From a checkpoint of a small transformer trained on Wikipedia.
Size: 13 layers, width 224, 4 heads of 64, MLP 896 squared ReLU, vocabulary 8192, 22M parameters.
Architecture: rotary positions, embeddings untied during training, some layers without attention, local attention windows, gated attention, value embeddings, capped logits.
Training: 347M tokens, 5781 steps.
Each number is 128 + 24 x the weight over its row's rms, rounded and kept within 0 to 255. Layers, rows and columns count from 0. Numbers have three digits each. The size before them is the row's rms in percent of the matrix's.

# layer 5 attention output (transposed), 256x224, rms 0.565, rows 69-97, columns 112-223
102:121175122102151118143133123088106118085174144133138123216150142124161155115117137101134112120159102110147104124120131110113087095128120125112102100116129082145164130126100121148099171125107160118136100102074164149101114087152144113097126161098123124180142130124112165076147128143117117146124119157138115199157088117091160129115149136123
106:133169128140171140134101116110115094139146132162123137140109158136107124106122094133120171081155131137131116164111176089163195146134105148133122149143150122147155141147125145143128107119116070152125094155112143139104116106118089123149134132137097136129134131117140150100156152140109081154108141125143177152095087178110166128106102111155
104:102126135111172125133116109136136113143136138140152140097157122117129105103137151063132133100142125163137106154142110133129124135119103158191159104122141104115126123150109151113146120134105169109123163174125114112147129126171124099152085138063128155182122170141089127055119158143174106103129148092134152122123098129105128111124138127101
104:084139147132125178094112113105116144103142167134122123146102113143133136097133116127138115113118154133148108146118127136138083146069151135185135106167157137125145119123154119116124141116149105105146122140104130129143111090143127160114147153151127109185139097090139131118141119125086124155100103101134065095133114114117118150124145131150
102:117112145152138127121139165119136124149096106094116119166101106104120174162151157143124132121070118120124090125107131123152098140159092124169096139126169124203142139120131085130123164135109175112154123094142104149119119122129116166141129122122106130116091149112093083138151124113085132150125130156128145128105160125119162089171150076155
109:119149112146129111168120097116123126079092138170122098108143123094154123130151134125122109146142160137090104138109121139135153133083098116143155175159110140141140103154135148124094150131169119156121111126169103134101142097149138148141102119130148142122097134143146129054146120167126114156093136063117145113117115108134111123150151108109
105:116188085125165119077134154154113133147099139158128147133130128180115170169154121091168134091119122117130142135147097145096152088102148154126084191135136168136099114126154115082147117151084148117115140133110125111111118133105124123116126146141123109091144098071101151119159148178156131143094119135123106157138143148137168140104137162135
104:133177136098139130109093136148140134142120132133150128131092139110188124156109128123071158182130121133090126128095169151099146107127177108136114129145145104160094144084095133124143177125119083123152153137069106113149114114155143102127157148086152107143143141096135135155126170140178151146106168150092090119072137122144097140127110117111
104:170122115109115145102120142153132091137117099117155115119138137113145103141185182131158138143124106075122179113102124111129079084140126113122085156095096078128169123156133140124120120142109153131142103168157118103120134142076126171081145168135107109114159101142135123135137134128151141116119099112108148082127112156109093152093137124141
084:119102134132115148181114183128100098116152104098126129119174084142114121132146132118155121109178088154126139123161119104116128136118104143158108062152148187107123125134089114114160111133131125129129101141072133105105119164149122141121078111099138124141119146097119142112192104122152156101126077112096096153121124191150115127131121119095
094:141116101120148094124140120154143144130141122141172141150148146115137103164132175119131183109143157140114166160114126146103172103097125134077142068171120110137164114134120097103094136130155081106125128128113107106122070083173158121119158155144114144142090109160135115168140130105147100110134075090124100122114132124099147143124090109144
099:130146121105110143149105124163087124128132157120124115139110134117173108141144147128125123141139164131093153111121127106132148175125170159095101113142147117117120113137139156107137156131128117096123137090112160138087125143124162127126116123152133145081087131160150104092117148132113151127180127144173118133145162126180093129141113156115
104:106094147139142112159090110084117089132142114149142144108125146124156138126138169131126111141130079123135131127123088124117161134132127143152122151128123133113114123094131101160114109117116111134159074151099139079123133163149138119137094132093117145115102159126129130116164171078140136136103141163117135134112086132126101132109075100090
104:137094128137137107153124132126091155127126122106109109136107163113077100115133112096098141142111168146146053108153104130157114086106141142138136136127135116172145110115110140125132124113157157138170142142115096158122120064089178092098116176096082122084107121086092135108130162114148123120145139155173168139128090128131142129134145148140
100:121135116100131127087107115157154124170134128141145126147163121138130139155164103104141110137134100153105137125126106143164104135129144113112129185064097108101141119114158096143144137114172126176104136146105132154140118111158137081161134117143154089109132124115107098115140125070141156125128118201157136107138124176142189129095156126149
106:168124138115110112130138139139116131096095167135172120164116130143141136144161182177140155102126172100117132150135144112119147109119140128124128160146109132137154129099119150148157111129142124116117085096107094100165113105115084138111162118119139201128126096121136123155156173134091109147146115123116133145159173120162148117095113112138
110:159109136122116102132121135114119116150119101129124107123167144094099133159112136128129117137138092105123164092131101107082168134152106107133127124137097122136123135131108108149067117130107130105120132128104180159121117136166143170105170138121148114118109114086147136121091147110137107153128103126110125112144135109133098155131146139110
102:099138151117158132137123153129138142171110146090164092126128164089128120134112134097130134138089108138179128152126121131086103129104107116149137133120126120152124108064132152106150132134135119140137113120218097127097121137128170140087148112141118101108154137137157111133110089156114138100129150146137157110129100136092090113098093112163
094:118120159155134148133154056112144126123083153146122109112108101138117153129129103081112130107134106127112142106146137122113109111157137125106109142066147114093094093139148138132120128128126136110101134149178138160125082149117124143132146138133155111128087102168140090151079132145136133128128151129154134109111128103131086105129139082106
104:145162120097146092094139143126122147102067141108128112111119165151108140110118168135107158108107154142104128186140113137131096132078100090129130163115128106173143129154129122136075126140151131112120144116186103139136143104105113112144107163107128131117103121112135109153112128089126159127109138096138141134113140144117107126103110147089
100:150162145140141159131141147108100159109137109113146131114142121140128142095150128107081102152099149115142180095102098147153089119154090098187116146137103112143148137152143137117102118108126128140101164097086141099151115087140153124143131101121115169152154126116159132108149122088117119137130139092093110110138122112152150131148113168090
095:112147120150170094150166116154086146143115101157132161145083135110142154148095098153167105134139148144156167127124108146146134140149140120096124143129133086112131096131115133075117105142103156122158135174154091149149118128128126106115143125126150146100177081127157094180105126114096095127145130102117084117101121136138139116086102114111
103:110162129110125182094110137138115132163083120102118120143130136098139098101118136120104134109170092146138134130158125133131086127129080080104123140134122144135160088124106157094081146128131157120142089168149115123109152117107119089123146130113126146138114106148115066122190076119110147134103112094140120096100126107144113098139079138123
098:193124145131148135131137167187105141109149115112121136148150137125132110147180118154132169121083095164107146115103130119094078118133134122106154106125106135139070130140089126145121146150135161142086097144196137115149118134156148180157114145103113108142143128121130167155173113092136126153175131145098111126115170132130129163128165087164
100:148126130155137143145102149110143137118133117102094139164125108126148177117130148099169133107117134120137116144134100143136142161102133145118104121085129105125108159138105150164088131086105141120111132123133155179158088145148105172128114178121090153112146094195124159120146114116125178127143081113156161099125097166165131147137124154100
106:117161164129104117151103134123166119158090162134132106137118111127133101140158119115127111102137127128082087107117125145125126116098126120118136101092123141115132127173101137077127149123134099126121114099142153116085108152152096090161159142116149110134106152140103054099129085136134105120151112152101136137131126134087101140119118119172
102:195161110147155072138149106099163145114108091127115154140102162151156149118175164139116119130114154140135155112126132109104082136092146150158105146125128068110170132123166146118133116110120113143086127145108126150140141150117104108090125118148100154154085094127115083129123126153168111132136133134110128126136147104130149165103088143130
102:075121131149142110141107116105123087122127145107123164105158076111136115094121093141118135186131086139113144125127122082117136093115086126155158123115116114119087144113112122106123118141123126107142158103090132131136158129131104085145150110125162140130155121147162139154154167132143083134125177127138120088070093127167145167148171105112
103:110091125105117168158142114088168129154115102166124122095146145117122080148162144144139153140101163156134195145104135155141148117100134129119088168104148161126090157176142104139133147108148122138110089129117155136121111117107156140162088104152094143105120126107110109147117152123133129121139156119144114126139126160160167136120144127162
# layer 5 attention value, 256x224, rms 0.304, rows 70-98, columns 112-223
097:109084087109093088114142121134159137116114124105130120128135141166091132123169169136144079131114124106118125123150078096071064116075123095083151136127094125116108149113070127128167138110098155149143139120167129151118120138095191157109094170120132111131129121151093143133107124117130095098137125137095099097136158134102118153121169169121
097:116157111127133115097103164082063162166167114131110124167102112126142098144117126120129199161134123087124126125134128103125085093152132127164137127112125110177154137117092109146135120140153114100162139129107127108086171168123118154116169161124117132110131123125136114150176102129123135141158103118098129118128149186160120125100128139162
097:151122148107139100125124112167104118134122089109118162113138123114119101186084109145123136127125152113119136161135127119155127115199098139116110104117158182134107107088114112106147162106120191144118079144119101115137093115114153128125124167108120073129114155178116148111116115121162114133112109141116188148120113124170162132095071101164
096:142181127117123100155126127142083107143145122137149095106170143148135100126088126129153133162140156146179129147141120084115161110135151127097133160092113132074173119160119130130100130162147110135095126140133153110130190148098129116098124128104152155149122075129141144134104120148136136125139130125136108119136109130177162166122121123114
105:147105113146129126151132132122141120134192139149102164148150137161174133132127171124125137115134142080133158186155152122110112114164170146117093071110121163122106156124170117114136143116144106131114130132085124144147082139133147128130137174108124093121133107120083108150134164138118165130090125144136124119173116128121150100163129127180
102:137078119139136097169128142110125099106175113104156126117116089098178069106140097132111138141140148132132163131094143126169081172121106111114166132132136091127106116091109145143111126137097139127132145148083132154131103140165136142113153146154134125140118141133131104094125100097141128098132122163108098141122121117114125096144128094136
110:137139100132135165139155098107087094118163126106137112122164118145077155116116143143126088099127147122151146112094100129107160178140071134171127131161129121109113118135131119122141114103112186154099120144106124132129111108129166112156111081140088140131120088104128124142136109128135126129151117110119131169155096138096124144187126137168
107:128166151127122147134142144121160190141175152149133144142135127124099161141144121148123121079115154156115176115184116174133180208170160158101141098125150134079133118141091149122155072119147103165109148115112125107156128138135138107144100114133138153137126118145147160097098124118145101148146123165149122141097156109148148118105115131149
113:109155150092098090075136126125119098104102137130136069072105161099125173146149151119082101120144115135089115147122184127151152149129112158154136130122113100133102159102169139100146172116191103117134100136118138130141123104128136101117143141145162095133121147162151131147123170145116099136152126111136154134112116104128155173149105096165
096:135151152133095121126078091099156098106081146124095129174159120133132147110162132113127109102151115128125080110155142123146104111134128140139091175094113147116118132110167140121173061143170155129114110160140136134134144121129083113090108091139158122099133126145126106088105159102137135185125163144158181116160140150151126101140153126157
103:129122132105149199092130119176134175096108132127144165111150099144129153133154135108135145153180117103147133110145156157126124124093129137177164153128139090135180112159133106173102125197126117105151150111146137101125098116107108122085132145104135138158134130108119103138109154135124109139146105139106182122088084140131172163102130163172
111:144116102118125145146096134159122145123102143139129174122139073106100082106074105125143116158123110110121089096112130115134066129104126138092141123159135133100122120153127139133164139134102159123113162125154124184126159141143120161166180139119112118093153116102131120126130093145139106153132112128140123152129165113104188123137128158150
106:123138140090152135130173136111158133123114125137128129119083107110188124155138146162155094160132149147074147124101108099116143178131131113105148179124138142137137090163099127158149140137130132132147102099155121116111113130151169163088130108140142114119131168140140118115142114129100165141111116098138107105154137133128148145159129164123
100:101100108139129130158125087105123172154126105084098141141129134131136140090103143136117172122149091109148106150139126145090123139135096126106134111171088153139160115145142122092123113155123115103124112096123120139097101156125140164098127175138075139117136113113152179132129121140133069154138151106152136115135174084148111115105102123055
105:126146178145135115136122110082144148150170115151118094093152151131118170164091118109115087100110158140126133107150093124114187127150107138129126104130143089142089107148075095119121172112117110177132188116120099075114113126137127119155134114177115132161150130161123152141080109128148150136129176138145138106130122143151105126140148131159
108:096133178133134137123125108107112139136162130146134152162099117164156115076117124115094135132123149126176145142116132122128115141092158163121096145133135107122092141107131167145151132140161128128108072132139124137133115114147093080188099095099158169112153125113106108108134126127140150153125127142122147132084101137139155135125131137138
104:124149136171083117148165128138145106119136141102152149131152107184121132126136095195110110100091115152113132128140106074136108125154148135124169184131115144095128143125186141144093083128095133123118120119083142128143123118165097121108105110122136128152128092125103181153162153127157139138103145097122146136103143119155141099151146146118
102:117124084061119153148107103110162146165139120091125173172117122178151108121124154166088127163101166156118122112112124123145144145140140096154126125136077093144188146143129129132096122166113116116161143096141123142149138125127102126141112119114136174137129154127118111132128120163121112137136105141121111155142138154161118127118102164120
108:141131140161087165107128142134125114159179113164139120149130140092150156144141102118148119171129135127187109103130128133078153108169178142095140122159103095116123096108117169133169115115094100141117110108134116130154132135111154139104124092154117142175101119119093174098131125146091099091170088136136115105147155100119100132130143123179
103:106137122120149153134116103134120079161126146100124100138114135127139144118137126144129114114134127116148131132119130087138160094092112108101159082105180157170129115169115103096162159120132092114104116122179128147095160152094127128123129164198105103120121112146172134164107117166130116153120094160122147125107133142131105080127152087183
106:132103152116088140134117093148178113146149175140146144159160147128114128125092124128148162134114153119108133110104119125104133105115146113138148152133113092129108131113133108134115126082098140119133101091144165094078133149129090129147148108094122115123129142106132104114130134163137188177101118170112134126165117106113125103178125142120
097:111112119125126105148151146120122126118149170132136145122149111149152121136151097138157122153089151123144140133180104099135161083168140109153114125161138101079157108103173143153181154157159124122120138094120103141163116139157137183138119117177135166151113147085168166116094145108140113146100157148129168172154141134144131149162134134154
097:115135128132167107157109149138151125183122132159121140096147127117104158120119154128103113119123163080108141131175119138101126094087138172177155117146130132141121143078133115140130091130119142142126169114091115122111135125130118102084126095111097131140141100106151124148124164122113108156098144127121126136131111120131122105104075179083
107:140141084118092107094115121139126107078133172129169169093116124116128070150102112162156131148135152123152096118093116153134133106146191157153137165141169179110117120130137110129161099124127120153108132099106155082105151136135120110107136142139172122118101109115106100114126117131132129124131154147107141129126158106095114122109131097109
107:123125094121125126102125130139153172065148088149138125149152151148137163112118115136133130127143176104134150125112109136163184120111123113144102168146098111104147135124154102149135119114165147154095146171119130123161089087095163159114128116155150110101194114094112143115127174118098140113095161121167119122105118132168137117120148144113
102:119120170099127146096122131136077155164141137100134112125114156103104125145139112149128116121093110101093155099106131131110165181129126142153144143153133164150089079102052116138118132134091186129144147128125141060135134101105139132116104161129144130117153138139093191136085133168154167130128139107114100129138125163104094138158148153165
100:178107147097123123095090163163109107169139150171095119139111158164147143158122138146132109086131101100170140145138112134168106138155100137135112144152117181126151122152132135126109165167141158105113176163137132132137152120143134140134114110146148138130125150126130157114091091116119150091111098111137116148191157108083117137131145141080
093:134125142124106115127166160126132134094114152104131133135098133108131155116121132112100055135116143106129104146145133126135112184143114096139154105111133117142136153115136088131133093120115167161148154186162114123156107155091103115137152136149162072149147105067109182126089156131127134142143088129124136130135078122116101145144084098128
109:146157140130121123135166112080157147120151148123131114162125131085157116124136121088116131119153170153138133168149132165142115170113105149133205126080146113108107149156147139083116122099149152128118112084132079156137089114146141123106126147083120126134127126089147133132107121124139143151112048165162118120108138120113117150087125114157